Each number is 128 + 32 x the weight over its row's rms, rounded and kept within 0 to 255. Layers, rows and columns count from 0. Numbers have three digits each. The size before them is the row's rms in percent of the matrix's.

# layer 2 MLP up, 704x256, rms 0.0637, rows 451-505, columns 0-255
096:079090127115129115113123107169146084112110096131153088131107123138153156114104154142143124144120051121107141107138043137071138113088125166140108180071187097119119116159135117117216130130051126183113143169157187093106145176147181181111135102152115138106098083131111083104127077196110112168108150059153139137118097101090149156128136143108102104123139141130051151088036119120120206145148134141180178110091118098116145079143140119187128134159157109144107134151129183070150164142122137088108149194146159095084148057135116024094115141194156098142194149174092141104204135114162146080156085141130119130089103135083110165095153100097128114142122134141115146130157141105128135118166129172078137095105149195173104166114160153111146095152116128058135102129134127124150133116143151
095:131116092114111163105134094108176121151116158155102165065209122108122113164071089117130131098154110161160127115168163100146191153185198091155178136198083133128179094143052119138238120101135096176083118134144150110137088165091175159116109202131173095113169093138118124152120098077122169133145156111063136092148097117158138152109055169100076167144114153125124140121122150091118146092118107064104067130096077140110119163088099105089147116181130135112129141143150086106127084147189075149162200075114166139136133151107114186137118176170102120106099174124160139095131152138115096117115104174156118100150173114102097144080105118129144144131137127055106150156102097117154164092132121037112172147093151159166117088120145146081121181100121102143116112164083143150134119153146129
101:156169103175165087081166059091131138115070148134095114089091104103103192191067178176086144141136094097180079159107117118088126121099174164023147161133129085095132113132156084124166158171119111126098120118130163145165124116066133085153139137088088084106116087097145099154053166128104115058156173106129106118123115169156138150147122126151113135128158170162156114126148156139143113102140132133139117143143097171108144197100154152179111118124189124090120175123081086089108129098116156095151143124107134071085157124084060148080096125133118165166151126127160173165102116146152138094122106152097190136152146117092101150147148206074092153108119109091139158157128119138086117146093117180083092164137162184169134131189194160210144113123097112139156089122096150109139129142196127
097:088132137118140076166111103098123119127177134141087193145111114098129082122085105158122066085150176114111183110035175121122147118240120126150153087145105112080087105113186152109150152167134189077108119090162097121119161174032161154166168184139100100115120185148121117152147107146101118134101115080036173106104204126111127155149082149132073089187147117163097151050103149124091173091160107116142162131134148090110150145165114174096114135140083096148161112132116116134165116112116189132175054124112092146126096086115183165098146123139117161129110146185149158136106182138099097127108140165113172167153173092104134143155126116150153142169104106176165138088111141133189100118174139099103081125162114098152130152129172070142141121115119078121115092116135118147166100133128114
098:176075133090183096145116173109135136175230152111101153086093112141159092094127150154110159173098148128176092160138091138133145085177157131072138150114116148134061112125177140170081152130155174119100064127109104124153155090109111172125173133142097138138088069092087111133091163102118146146146147136157118127126166143109142132177129134126107141104166162155131203110090120025161096143121095169105138137075129054138185122154097108157121100174138107105101185162105072150114186135101097155101115135141118129096180139122124130093165170204155087143104115142107173075151117175129080165119089133140110067110110143104116084179117111166092112146144072139122128150074098109106150175139166103153125037123136102142097154095099106165169154124182120086148103096150112120143150125053182
111:135136133180189177156141168160151106140157171108160147126183144123123133109129145103116069143122159148129158069144142083098115140116106107123106173095068192130075126133132107120048108101113113114107121169109142125120114127141166180167083132168094197163202097150154139129141104126134129091154059144094117153111169148153184120164151057130053096123161055132110115072151088101125059112142117148103129130142204105081155089166068123149213132154143100120119124091077127157156066123164175159110071171153155106141193090232172093151145151142153152120111173090098108076135096165135145100119133116125095094118153109124129167182143163165175122142128156115081104142154099134153143167173105109115108105158148122119102129106090120130189150132178116119139078101149147103151157134162168
110:089153098140171132133124112135099136152142128094163140107091115114166115094152166119079145086154194162054147179115124160086117069110169146186145128081113140147122124063103112098162146116108120175184096117158137127138146145140144125136189156154115147134088198091163119126165116171223167115194079136103138075171156154120104109102151128127174107151174138085188112108142132178143153193169115169148185122099128099066161149141141149135138133125070134125120126093122079075120141148132153111157050202078083144132171106133140141140088090120167129119098181123130136124132141119201169108146101158088094128095108130182120170102134147112135137126122125133204113141108135106171112103147150171155074159150125089152170158073115112102166096112063063180085161166159195175161127129098109
096:127124166138163153120105131089102105144152122055191237069110107101124127121116133132092110150116120166118151128062096154119073080051125136151115136137129160161053113099173097151156172154138135158238143145144118153129135105169085158204137088120152102103106124124153149075106147095122165134092098091160178114127094156102179097103117079106118088167086123163133116157127113124085146206141135103118096118124191138173129120177112117173088077137095119118174110145065162094169123129122077143111149135060123160164167134143115044142123124166111111125068141197083155074150195156182086115108136097087134105094099080164092132077134103151125121125109111121111078128131096147137134177182108151145152157122131132127117117126115128152106098114139151141132139101125125183151106041104138
098:069158086087096076193157102100115134096123150081101141100170100172130068132150045152175128103161085151167117102081140028099093109175145128208092115127102140110171108118160146110138093150179077133131164079146101164143114125142151136097164086181193098141126181126151105188072141148124162141141125154096119138103142132176113141105100185118145077168121111137121140124129072136087134133080166100116157182106123108089133130107129061112095095124164115144122135099091179085127095087154194153116094124115087118137140113128106107171163094151160135121072138104089064116167149116109149189120192175132094113165120150116152074145112084150125090040163112089096171090131120121168175120156115148186137154127099106123111107169161140170138113142169143104112111102133200129115180141122135
093:122089193122104162180133171182189129172131090143109108124127098056157049097144168109101182138141100094184188102105137142079104097152086154089115135126147089162048055099134170115100192136123107190092141142162133096144168077135150104126133186152149119117127149084113067064176151201123116144158130142119119081131126138154173130135081168183131143194086109116157162127121085152151106103160112123121115158165127094080161076119116139146104176132117155101157156121146121135174125132149103071128127074174123123130163177109156109100074109140123112107113139126094157127128130138087151155109076175145124158128099120167082192104115126110183165145162110110111160115090113123128107101108167154113176131219126117184165109178052132108182177108171134131133092104162107130110107095091103
117:163061074141149089142132185123144101157148140163158138055125131153127168147087064140188154131159141153148137085149182194195112170077169139126113088137157148089143154134113164137114134149119100115071152176109194123085135054132079136177069107120134186177090049112084160199102119160090141152138124143177084152112136162169147096164150117130176174128140116161116134150118092138150129117150066119108170174136155148160148143115129051097110133146200084115134154158078179185143108110083065131023076130122119145098121173118093157150153118114143145145159102060128110106093138115092142153128162113113110118117113166142105168120145131123086117175181092098149123124124108080119119103096149058097124168130096172085116130140099149139103102164156144125129094151114147148145109074136128
099:132118193121106122154120106129086167170180147164150101097143098137110123130119092127119184165075154083129125148100093149112156155105157097143086034105125135128139147127167152163113155122148170108198146154141132063136116099116146102174113094120161177124136168138120140138129084094129123159109127163113131156152171171096143118161138057061076163102111099073062113160169154137095124163102140132166112182119094112139166147182129127101105170151092161194117130042071162153109115087128132118104104130145185119090143090168113117126146128189123144161141098155121133107088151168177125170120130150141070135076138170142077066155145157090135125073108119115096140070174072106137181109130154147131155116052143111140108109149182162088160145153168092134053085172051156106109170179108089
098:134114111129130108079179118109155154122097094106101080140142148100183138219149131107084116168136142045184160101150201089092116155096072120121081060104155121067185116156125125099149130119137134152151111113191131128117116172084101089187153147112157052118114138121182076144156164146136087143107155110100114094127153113079109115117103097131154079145133159130113160125148153142145134086103074076224134120175135160126121132086134129113164106106117163180160139156131120116143105152111131097101170140114163119168126128169134099135124141172125121130131127113189069075079145113117132088088114170104141130096164128108153158199151128148093157066097098160110147106140151096101102158162096107093180160117121142089095136186139129146171077155177125123137108048079146009163104166130104
095:077157126125142095078111111141120061176118117203103153130124149124121156169102122094143117109117096110069114097128076190098110097061104128156128152139163101083195144121108169072107164088168132123120135072193076082092128105160129140099170158167115167051109111121157159106105070202149152138121092153057149151182111120115129072121113074143164121136143128117064109119116090125134156139143139133135121177112110105078079126216140069128170101178106162161124127104119149086132162114178108083092111118084103171109172081151086140187127197121067124111093089131159112140157103083091162179114136149116147158146167147164112145187093175091131130145126133199106175098101175105149126131115121134170108097116164122155082139158109138149159108106105081162130144097122160100179090105106147
105:110170140156124125120128103067115126164139179132134108065128111156177109159177136133098088106082113140107124142081150118069116169110135163082111117118132156144105117157120126101119091167126109153051129147133146086163174142147127131111096171117067145144098122211099171135077125139133107122161083116107101094084154088061130087142159136130096102078140077163128090078126064083165151177186113136084159105132134136135165137183138167150174116133075152189128158095159149127137203173155142144125090148138199168145144198137113173125133076112155133157149072161121140132148165154160094115123114102161150130123128166089147166152171127058120050165172115158141193064123162059064161140061084155118110157131090093105147174118122120115092087117145173132111107082110139146155162109084155
108:161082181137159188155064072107121116110186145106169157128128167146145100113066138156091184146150115162143102165096112166121091156149155119095149171111093101104091143104122128073121140121142116084180180164086158159104102076148097132140136120137129189131156105106164104148170156103080091179142142099170172086097047117191171160085112088159081141145162127119101087064097060152090201129166137099125112170147115135131132181127153101090100127148144124134110126072122109145083164160136131108147115158134159164105133112116122137110103110135157198157130134096136102117126169109085208155092091128164116164109139083128112181208150169176104167109105068125095110161079068077157158183084109117084097124124173075210127135139117116103165155106156142132138126113106142140086145121136107
097:138118080144130086110122150175153099078144128138079117125168123127114115078149085133178114143184090143138132084099156126145159182110165113109087091135138107116162062172085114097136088080142124139144095114101141146133122085170101121118134101138080089102134107072152141075082088094075158148104122135133166124082117109109152093131101143126107100136119135184210197136163123199173124131170176106116111171087161129098081103102069174108175176085146084129109116169115193110228151088086086151125139143086116120072158153109101160130147125161127146138121084097112078066080121164125144092151128188174142121124105171176118110136137137078135096114098157167104118084112071111134135114083190133169123113092131091089075166202111134167120162086159121124163086102159118166170073116161136
095:182197144082124089155109090051152115152118189139116125123135094094145133123118114109082101121187162105117125120163094205101120124168095131089142087113110050094108171140125121200107108156105115048017093058205090114127137073148132103122099086133105107127117106130122156095126176135116133155089123115116096149137117146137176152132127078105141145172057126116108082114117170136142112149149140131121151142132173129172171148138170088114123178192112074130143126140124109097125137110103148059119174116132122132125094096109150154129094121168132150106074168120169125105062084095173185149086158117178141140175147108085159121139159123077132130105192096117168145115118149204190097152127155177114096095120099135158151111106144151158125106071089166167162124092167082181154140124164123
094:126196127131085153065149112175087165064070194116089098172165075165163150100152121115151112128132132084124066160098198087137087154172165077090180119115103155123160142153095158162135117094097153161115095154089139154131169114105150142119150061135142122157152133158096088068144109114136129084104149120158053171152141143135151116124135114128154164135108161121164142166115188067124134062151134092137132177161158132103125087157161146159138203149127142138183178136060119138086096154122126088147127121101127173187116088137098108127108108099099098180120090167136155164145157135212088131089162141113185116181142138177080099108070122098106172105143082126151104137168119184127093124107161145092163133086108156158168150122123117106111162139185097141069137118166121168184131067101144
091:094102117136153182104080172137148123117156120111100095155092139151118181122101153147150147190091157126099092118129156091086138127160153184135126136067133126120145133140095152100119020064129080107155106099086106163111103114096133122176158094091150183095129143181095093081139091136129162095178138101148077117139113111115085158129183069168105161153198124131139102088099127173112071152083163088109124179144060128182088107114112092145086100094141106147113072059139105149136142107182142145122144130138106139127120060140109062118158149176178097150151198148124117172140138135168138092115122103096141154137158117165206115117130080126121110089067087125066061145158116110059082137122137086081199152106149125118134143126109138086122113116096061133143143178089080138167145137131134
100:157172173140181114137106140149114105142172141115134123106089177118085127144080133107119119119135125194103154099144132157149142158099088193125138105135183118127102153152118116135072119134133121157157120200119158144062148143118152165108095095133119141148104052148127075091142113170124206144161130088123137172075197173139141143128114101181133088122155051098149185097144172083088120152140107142135054148129106093132140150154115123117160184127154135111125084153138125129165139136122075145176139155151166110135091244168163183087188197160133174092129101128158132144073146119093191154171112131140091128139073112172118122096109153154180076095088169123156108181160127088137164208137101122028146136132102171132155134152100136138145075113100092120131141182144145149127136172131112
102:140060151107112121128138129143166110111172157157143101095088036166031125118147121141134109164119132148188145156133123164065164090110112158072091138137137119159136172137162095199133073118050139111157110135085104120138159149150090145107161106173124131182197139146128117086136117130122125115109145101166066177132158135120132150056163117138132109100131080114125151077148157140124163113149108152143135091134124142190167125122150146086000096073105196146152157137064099092120067121102074164121167083094113133153151117124125112120132170130145145138117083060159134140151137174090111186083131111142174120106120173101076064167131190107159105144105154157109125144114108109097130123174128167121123152137138137111171109094090136151105154078084122119127150085086152087097124162083119
105:175188205107136174072145128105150096132114107123186177162139172076152127107123155130114134144140118164165171142105096093124062138140114132088081106126066094098115138154099134139132128127085158157137096094148139084139092129149141114104130144108085147103098097091128065094134117120124153129081152134132120106170098089116143114120170122174091057122148141120105111100090110146115125082108154139114146109055129117069125129135125141091104113088142150171128083129133115134120106176111107182193119156155149117095144122125114101101088122135107050096152115134046148165146114069111146137140082179175080157103119142113113090170152086127096121232035160107086085135088155097153091109118051131100215082092154158103163147152066112091087158122070147098101152109177113105092108171185113
100:090144132096140146079137136169114076111108117077162071115126117176166176126100054118140102099147132232081103101130141138175085074135220129124171125070097090146086172128137155149145140125155120107148072158128187142096100160131099152159108101084199103073142144107122110117169181109174163084133096112091159116136116115091103157137121116156147148123170146171088136173080130177043081201128139176133154119127134157097157154116111131113146140121101158140130094143190087087189137103082134138055110148144129094204133110123181045109120119124125136134164103133131127146155043151080123102123120142153110093157129133112144154124155127110152135119162107136077147120110191149149147067181162116083100170049169158165137175101127125098134121150141149136128126122078104126126119138169130
104:186131156109090094126143129120111131157078067109158165130127138083152099109160158139109085153088097116082119104220135102091104115132149102180122157147144202138092173117110111122107058108140113100151123144139142132119086119163098165054108164098065064088148165106158099103191112144060135077139115159147069163127133109130142159092052127093185092145131132151111140121178116140090126118162113114095088140096174104150142131139157150111165142140049143144150146159109100117150090129123124130163098145070123171127103219135090198126180121160098200110096151153059096090118120070149152129150167128187120146174071089155110131110110124145054183080133100158104115130135082174107106114067126136133102138135103127143145137151125129112168076135126144073096083130136075097086097107088119
107:163181188164185153120106191112149134149164151106131136101112065123169173029122153103088149083126107128129091123147125127191117162075066120157185127108153162157158173151110144133095117139132146131150145125064159103126155085181147138150165086176138126069147149132096140114133179140114100116134101082139149129109160068125186083119149158102036088091130095151136123127153168096156136110166117082152117120135114125102174100104160126082117110137149083120176158078105122109089194156120115137092123146113176161092124136145141147079149153092114205167114134077156153164114175112076157153153164104092138119116124157106144097117130122120051093146081123136110163168090129144190060058099125111136055103109144127132093183110134201138169143112156115134049084151172158116127121128116113
102:153112140104152175098149114170175115059104103186134076152181159127164070114082119173149088146131160142130151153134142121151140117158199107089141140186128155174055132173112140179138107112137129128183088151139134161181128091117134114106184118136155128114175136114089148135122135102123114174122073171131101081090129098115093113188087137131096092163115115133149162093083204127142067124112143129121141107086102148197134141123161119113099121155098127116107058104115112125141145092132121184138083116091133042039099059128083126105170145156149017142178122107134119084156183128172136169070125117120159125156098146107137137135112172073070145114115118125135125112094175078142153142172164142080078095099138134084115123068121139107138188118062145097118173174131161134112128136160115
092:093142165137117166122174186121150151125138152098091134112134151070093112147098149172153090145181135171152118110167156120125178112133075164170158136135058079139075111138108114075116128138130172120102119137139126089177162130163144148098088108148104090189130108122163175147141107137160117146184166115129152097201105145085106081128142103140096089118166085163128123116168141139171028155094172086117129107147153160173104166097079100136072120128133112144155152087166156134183121058148113087106118083123074148200107120127140118134130128104115156165175087139151076084124116075187104131056189073131131171145107119144117104162099131067197093145137100121145155158169108147116104151166100149135091151116145089096099125089101038080122119101125111176135148115097223146127135117150188
107:156088068118132104155166128134159107085081156076118115110098109180067151126100158186121113128110129164139114141104166186132106136090162059133069063151153137068121088144143120121164100114103094160131128156113125144140155125147154092121108125108126136107126129046128151118127070039146174146110098098126148123089168049084177100146131098143119138148109149129121111117096110132100124179127115135126128097140115134094165146137182093152125188109158094108125187080151103140143177130142125124107125140102193160091113121151130167156152092046126074090117104095103102144149166140107137169104170155101039105096150120075110158068171190088104088137111194087125124191046164088145088121139155147134144132206144122107114111060196154125146171106137083125162102119116082137146087126143181
101:086114113139132144099118133144162134090135084099109109153136147180115129117169131131089164172111161148131120126126145070120063075094153094073100099162187143072159083112082105112129112120138197134122120063029137118121139135118112076157143087158148121148125164118137139153122142126085109137110177141173148208095143149179168156159126123162093122091122115138107089119107113159077090115113146150167122084174158119139164108104081122101113139104205147122157083163104125093161089158127087118118092161044206155139174161216088185117098130146095120194114188086093115054110124147125095112168111109142157126164066108107129070146128151129156073113144092143097127146112188090116095095121093139202124139130085112151084191156130097099149135110162187114107111100132132123153165122183148
101:119150129112125122135125200132145104102156154128114108142151150207128085135164113158112097132173093125096067153160165141121026153164056152149071103160151137181111101144121132109187131094100157124083125064075109146137143073138130102143122140163148086112176119107136136097139145142115144113079106119120124168098125180111154161198176155155117159142099118128167119107168117110111149127163152140110163139126164156096127158172141121165113092137179106174178132160078043138106149122114166110129156143143144159174100177124117126115087090142116147141125020169137120160065108142124077176104144120118167083175138193185117130116124117119068183107100115109123129113093110102100132096088162145148125095117158078145113111199155194081163147077141162178123179085158088207102137095081150
093:100082178129151145099115155089091138119202100086113100170095134166132168117119096147138081147077147080143160086131109115151126126163111104068164153101080122086138117120124128164135101088047107096114057107116143107137129101117169120108093113119125123144155138113084126152142129117120068114161106125139114105149125127091127159134137125089153120142141110116178169130179085106110110088107124126137147132166077161169119136109181152084065177119161110122080191153098144169097134166219192156118173084100141130113049076113108094123115115166066078109171155110154116106116166109088131092171121121136168140124132171122188177159118162119147104093085074105111170160090115167178111151092137191154155047209150146152189118108122096082153097154197114145108132168107065160085154128154161
097:179135162052112107090125177187198159099052146094104137108084151147120091166137138110139178083043174115107156109214099092119131153131120177137162083123189159140153146188150180144102068101128140152091162134118157068106066121133127116152112127133123157147158073171120161154125132105075130097177142182102141098082149051162096164103128137139168153156183119149124157093104155120103092136113080167112181118089087099164169103158109095149138200147124102105139142135191106127110068119154140134149132169124102105161152108148063132093132117120064151113108107138118156172193208087056111114114101113187119119152124113124115082122130115135105114180123131100113104109115087124104105142143168118136116122135173143090136153124166133134105115189104063135101109106160122183137154120087145
099:120176111087105108083143106083194157141162154135078123136129158170131153128107143076148147131091109119195087132106175136123148128096108140143101160126136140096176120135100081155081093194108224098130110063160100112080089071166123113155136192110108113151157112158150120129117100123097118063131095123126165184061099114093129091122151081155076142139114072104128094096129082093166158140099156163144122122164089115120107130138032147076122139108144082134131162101190169167180162082049102102158135066107157129098136155130138124126127162154098142192144132175168159135123128121103160082161114171131140128119082103148190151133139150127127185150114134131109121128102136118080117150154106120171161162167174073168109091105203101165089145087119174112193124163138115140150108176090068
093:091136126101077099126136096087095173115072127203075104172160129126096113118153183101099170123086129128142117150133180171132122130137179151141128123142093099136150145164080143125129122114123123137116132087108079049143119136114099097154089097141092126107146147118113142088130159064152145119120200119074137079145112114141109123064119099118155064088126095165149207166157095153169077081129095138046115142099107116045131085137143178159134081146128157124105094120107176124112118164098073093103211077081132091151176067153079090109193126141153141129148173202110105121119120097139138120111082127172116123136185173119143150151094131151140159232171134115123160144107125134107116106152176151113139130093148169119138123143191130116129174147088136124143164101091147076172085058141140
103:124116160112185112138162152086146161115157180168149156161147146119160125151170091130138166164200178097133149086192165096149101138120123144135106124162157117103088136145132160057166136145155107118138136117154109122169032151120153169120098118125117107161120176135134093139107116153131197089144147139144136165114117069145137146099084159090135101141056101113154106095171095120137132175164116157167089096084114122079155147108128155101218131115105125169119158142078155124104118170154152069105122142122116104131115141143148146060156073134097094088096186132153137166201082113182122156116193140137092180147109129194149126150155073142193131132097129149130062144147188127172113219145108116176153150112143114094109093121145054126123066126195135140169140207116166142098107112103109
104:139118122098122124131144114148188121107141137059091157107136136109114080151110117135127115169146113089114172148149152157206053131121066133196107099115119087157151134085118148082168171124099127089154126093145178113204124174112134086160141141099172140132097116157117104112150143102131170174118119084164130142107124139098114127186120084114093114133097132081109126161073093203106110112139109156109169124118076099152090194138114153094123117192068107158106195158192097131139145077109194118123107130173145181159122073122098108170108100123072206126135151157177130169141178128149155191058095177176102154053085166106141147126139157107158112136149129135147124179107168165161149151142153140087098122127116093114100130175137128146120069106121199167111134124123148103134140195077059
091:097135122120154145173134109144065037136156121066168108111100111162132137086170146156160064115156163197116154186118109140135073072071127080129121138089163133096157162118149107092105162144087162104173087170112123170140124159070125130120129095097130161132148163145145090169133066113139143154121130135128095118144116118140174109183167106103129080135164123140081104062142167038108141113101093133064147156163129160131141142162109147115094064119075120130142084151124101083109169105161114179137138147106120156060182098083163111142130190078116089121142092068087093105118112113095131112070084150084142104131167095139116121121128182147078084118111086136114148114163134133150164119110130154129103055056150160102136137064127110149195149107148111091110132140132104108180082086137044
103:144083151151101051098127109130148125129123147141139137115170126178111122151111085158081120180103112120097093032114111130121147115115154105117142113115183133178124174159093168117110191086098132136102158114144141126174114104128160094047174056159088113130120122099151146111170136161095122148139147157103082179165176096113088124168083064060097140098114088080090150122099099100132115150115182095095181161066112180153095154115103063112120090160122127076122148123138129088160093146145100109090176115151125099143108152208134162104158096142139127190125066186123137137190037107127085061160126171109121143102132159106171141101161111108164120128114099193200084137090165086156120108169125125111152117138086127082141114143137107101163168123091096165166125118143137128145104113189155
106:138063189134099158147101134084141160177166180137155110175147151075104143112099166113126088076165089160133209163118110068146093153136134159157153118132124088122124153112111176120109111157167119156085131091154111135143169068134115157124092166120146095094161103077087120217154132116103181103095094192115167153138143143079130147170124106101139114178113101163104116159149135155141131127119115144094155159150118179166160131152134128137151180087202102123108121161099096144143067176079165155164104172102181129139092146091128135159153083115152148102117112074139100098150121190161111121182098140124150085152144137227108154160144149117132162179146124102131121109161129075093114131169105120164138074222129099131121157134135125102110113149143124133122198092076206127060108176072168
099:103124081115115069153136102118091127101100128119139141098118128088124168090127201123143140128157163175079143135173162138130162108133123149140078143126169117099199161122101109116085106102071149090099182110111157077098131093130117140119139113117146157182132164130130163155151125129101077103169124187191062152091154117144082093069151199133162117135151134137128134109115186117069161080076168125161139163160131206127083162161104141156168091110152158148209143077102087091126122063162152168140208194172146102163097116164155126085102148111089162094149134127146169109089099128101142127120160195027162115174092129126136095171106084112120152145134112071140121092114139148088084135144131113136149146125192073144203115112122148197121136117152093141120142087149145134115166149143165
092:155096124094197139121177146126105136114106170109187136178128121120120134147078150114078126188016105155073110166096144062100143093086124148114152086161153092154090100121087126171169090156125114118105186169154136110182179135093162074182136107201128148159198111156099122116160120127111184201143095199113089126083083101144163133155063156091154114152103149061125113131099125131070161140137110179112139133090044127156103139172090085106112151145132155127124182111169114105111112125117184103087115108141151109200153185150155192136115097158163109099133146140129089114114145113135127087140102141117154112156139195122070098101112114165082116132135109090153066120127116108138116096099191106116116118147200114154133110132094169099129099175117109135157148158150170127150138108148152
106:151136149150155171118149153109110070126060104073148125122131143122171190152138144150117112166100147130152086119101085158136102136143131159054128123115129152087109134125101151152127140167103093136118132159132118090141127094109132110145140194118106061173183090163120139092115131123112157067147125127141165096125142125189097121186152099120152171134083142111115139156071085114135104082150141126165168175127139108161113062195094113165100114109102165105126113063115136141088086101214083144084176153067100114173177129030127128143126137116122133106101153099126122094124168109176155114130158116120170099040127219132058183127169066165113093114155106134166090145160103155147090115107163097138138179053117117218158167060143144150104131110114105115105141103103110132120103160071152
103:092133165203150126108163143167158108168093079150147183119096123157093123079129174131183107106168097141139116128133140117122102049164101181169111145178134168113114135177142152112116099133206143162110128158154107139140204140171133103116129130109084157210115136149130181201106105087124141176118115124108125107136074124092163132173130118128160092122139147162106146091124114142145059113152095149137081078135141161185222166080103158080140120089103147086149106110117137112141176065175145164164107106147143147137102135147109101110106104115177136136182080165095093100131175104135124127092126137065131125112091144117088128129080122163142180135143120159108187065160134080151117052103155145157121162132167138154111106127115152149098169201111101167135122126043147187126121134216151
088:117185126140126177143106104118118145123122132138100145112116155150094135167097134097124174146119112119044148073106107058138161128132140155098160146129135119109094108171148127112179122198166187090092156105106094119097142166164187131165112091116131155101135160123124165137094121128156173147122111103100142112118085127101170098075139074110000089111117134152089202101147146124193140142066113192173101138203106079112115173097174103142094102118112167118134078156159108148114099060039135118172188107058136145189070107107173129163141140089102149189111140134152100106105152132163103120131109131135077149132076132147166116136161112109100136063136136126148143121173101073117155112133063136110120149087109136099110074166129106071125120118117129158121113140126180167137137091090133
093:122146182128105131100173074162158118157097113113070158168164116102136143147109095186111141113131097142141168119132127121078071089108093117132144162113048118172177146138148176209104100135063132066164084094125116148184123127114132098198160136131138167147123179176104141143121112169129133103108134128102132077133097090127149113074149189135105104081158128092092142132134139139102094127186158114117140119144123211107149127147138119101099085117086170108117134164149148053074093162129193126109159152134194126095116082081079090131113170082133107150157146191165127130120172059151144178153093158156070144135105103120138081136161084116120111102114108153100154181088121164172097097135166125135124132166153130104145177095134142150159200101181181132165172068214138143098117145130155
105:130068137046147132149110144224123112113123108116109100149116139167116081108141129139171157115126086112155064120230096117121138163158120136153097115180156088136126117115119117142128141121102077165136172181086126161162162155108120066135143172074150142145130145162137151076185115120135119181173186177164063164146127067142181063111136125180147106098123134122175159127068106120174113157118194085133166115170131094130099102136118159132142107174142129113097152170156113176173089090139077166051081111155141196160140160147116087081093098099108137154127133182082144113135125160127138129065106132131085114164106153155167139147126148130116142184196096131123108077161143178152091110149135121107146107185129143134174137103083132143156179081134175100169149164162127140121163131082178
105:139124112123110118120163110197127097178152168069118153152127150149157112118123142177106165117118076149031093123072119155135107071107057128116115158103114142127107099131174146139110093167117101067151097149075114148101092125143129148153149066103106157129098125082086117096073161111104174093145161062171074134158122103185146124126065174163131140127076104076108107134164063088166123180202182139114126151169130122139139153083102145125118163085111104130091137128160170104136163173146113110103069091098070147164157134113149115128098164104140154114089156122046066119151136148125114109163152138108139151151083191109118207112090121101157149125141084125109108138113093146134070146124095156192144134157154171167185104132079183103153159164190083129159158132113174176140117117114077
102:116117124153079217147134111159111166070122116076105115117175149119121189148147083126080089136071129124100122151145105073142097069085110072137156106133087120167145177089084140129138093119116160193147064167142090112151131129163189185101072159102122145040108117178171126137155136101087124135120101169143206183137117147191143125127095126088123136139155164099071143165111173090124156114152171144150174096108114171118160131131159093113168150100129119138118143142021067101107126175185140113171159076098141166063178130106174133117118126097088106095133123145071122159139123110117142134153174168184150139118086104145132153146166132133134112094090200142128108148163109110131128149137125138163134104101118133092081130191112178124042128098104136180135127138160126096122108179155140
098:159092202160124129154149105116112142114114134117147111151099199079145129200194081133115144162140140150118077124171079121136102128106066146074120146089122128101113070094162143136110175172116161102154164128128113146186133126185137161136135177125070108082138110189136137173096195158171093118148140138097174151091154148097139123140050101120107114104081086109173057144198116159119096159175185133125157176153113106125174097093106125103103147121088112172118113114112107108177110118137125112076224121050091163098093105161103148135170125075117134069077136136138089133084109138146139091136132061148087144030105088067151097097183097138141070154119117167116140128139122148143109138155167126135115114084117106097166116163124151147152117136081136171118124072102134125156149105162143
087:074145179126118152121061116127157082114113084097138109034098154240105085075096148112111110174105066112116130113150173138144108136060144121117122096156099189100124131062148084103138127187110099124131193105160207085117116169155081104114105080125155136163123132120141159165134109129137146094122104171090082176143149114069120115152180100086125141093125089112086169122200114095134114158106102162109124124113114152103070117127143089133126219118124127104137103152090099156133153125131100118157153164085225098120123173091143105126205089123093120140092138113132158102050129178142144143179167149124058114170147103105134139143104126159128123154093163109090100136105072154134125137110095083083123096161069108120175099148189140133109111138127125113134115141168109153148113164173118
123:073116128112143132113134092099163092121149171178101124166089162173149174167132144116108188139117142130175165164088122141134112098104184149086204077139148172136123113183078154109074187099162139208159133129140182096141142117157095128098152144174099137168129183150085185095178032142142132100144101130126171171143119173124194109105086140147146115141124097098145111113125148112139130145113105126149107155144105132208128113095188066173103135144172124081137121124148062104150145135127153088058112123166112184161097156174174118117104138155102154162128137076093169114229164137141055084090111120118120114138157141141147103085135145141147152145043106102120131107142157081130062145140112132136087157175091154129128106104163161076170159115134112108122070153099145167146117156153107
107:093128122119054080140165073082070172108130138103112086067114054092153123117106144131114077091171176107137091076140118141149118117134116140154139103118127188129102138135148060098123163181102135052203109139111085165121168142119099041117076127170095086162163150110108187130101143138165068150138141164097157105164105152078130154107108090132113103090079141163098114171103087134085120104177077095096149170101157139107167173132121113139139126145125116133075121105132126163092137194123147127172135118130143153115139130165113172158107089056143167095144059161160133153164091070123112136133142131101132112118182125118097115147135163082179071166086073171132114139090124152129077088176114153110108063100129111051088127131164180179134076138150105150140172119122131098085112149158111
103:159042159114110135192130162117120124112181138101156169081096109121095166143134139118118117114136159100130161133137086156138152082154062135163099124175106118127143125138209111122133111094122144105172098167078164128144118104195132155112115125165145156125142175216104136170162222105103094133118105092163108183112125136135199132125137115133100141109162137122110080119116158077105194145106160170159086112117127107155141125138152122102142041138064164161080155123137201177103129104136134151161101138164158122131104132161074110107086190166110063103104132160182114150134073147138149114103075097151173154130164113174092121138132112100098164121099079124089073129158134115148208079089182134190132085170128124167172093119119112103167182169119133132141126086150087109077142178086136
098:147156170117113091168151132101139075175058178153075058150143135174106172117093108161167105168136103138157104107082152139153126184104119172125144168104150111090134162130079117132104131053170138160110144160107141140185111118114093194085132163105111131128131086134092116164127139099112152121144137166158093125105107090095182097143107067126169133059121106175105123107102169177157108120127086103155133112092079142120124090147130142122142132185168095150121172122104124109112132088118070146102131128173136142131168166169086138135092144139138160177024113159126027085133091149135139165131151035131149114167108179188052179095108163125071110097109120157091114150138144078109133127172105125132132075134134154078130094076167207122159127189116107126138112122107110123154149181127152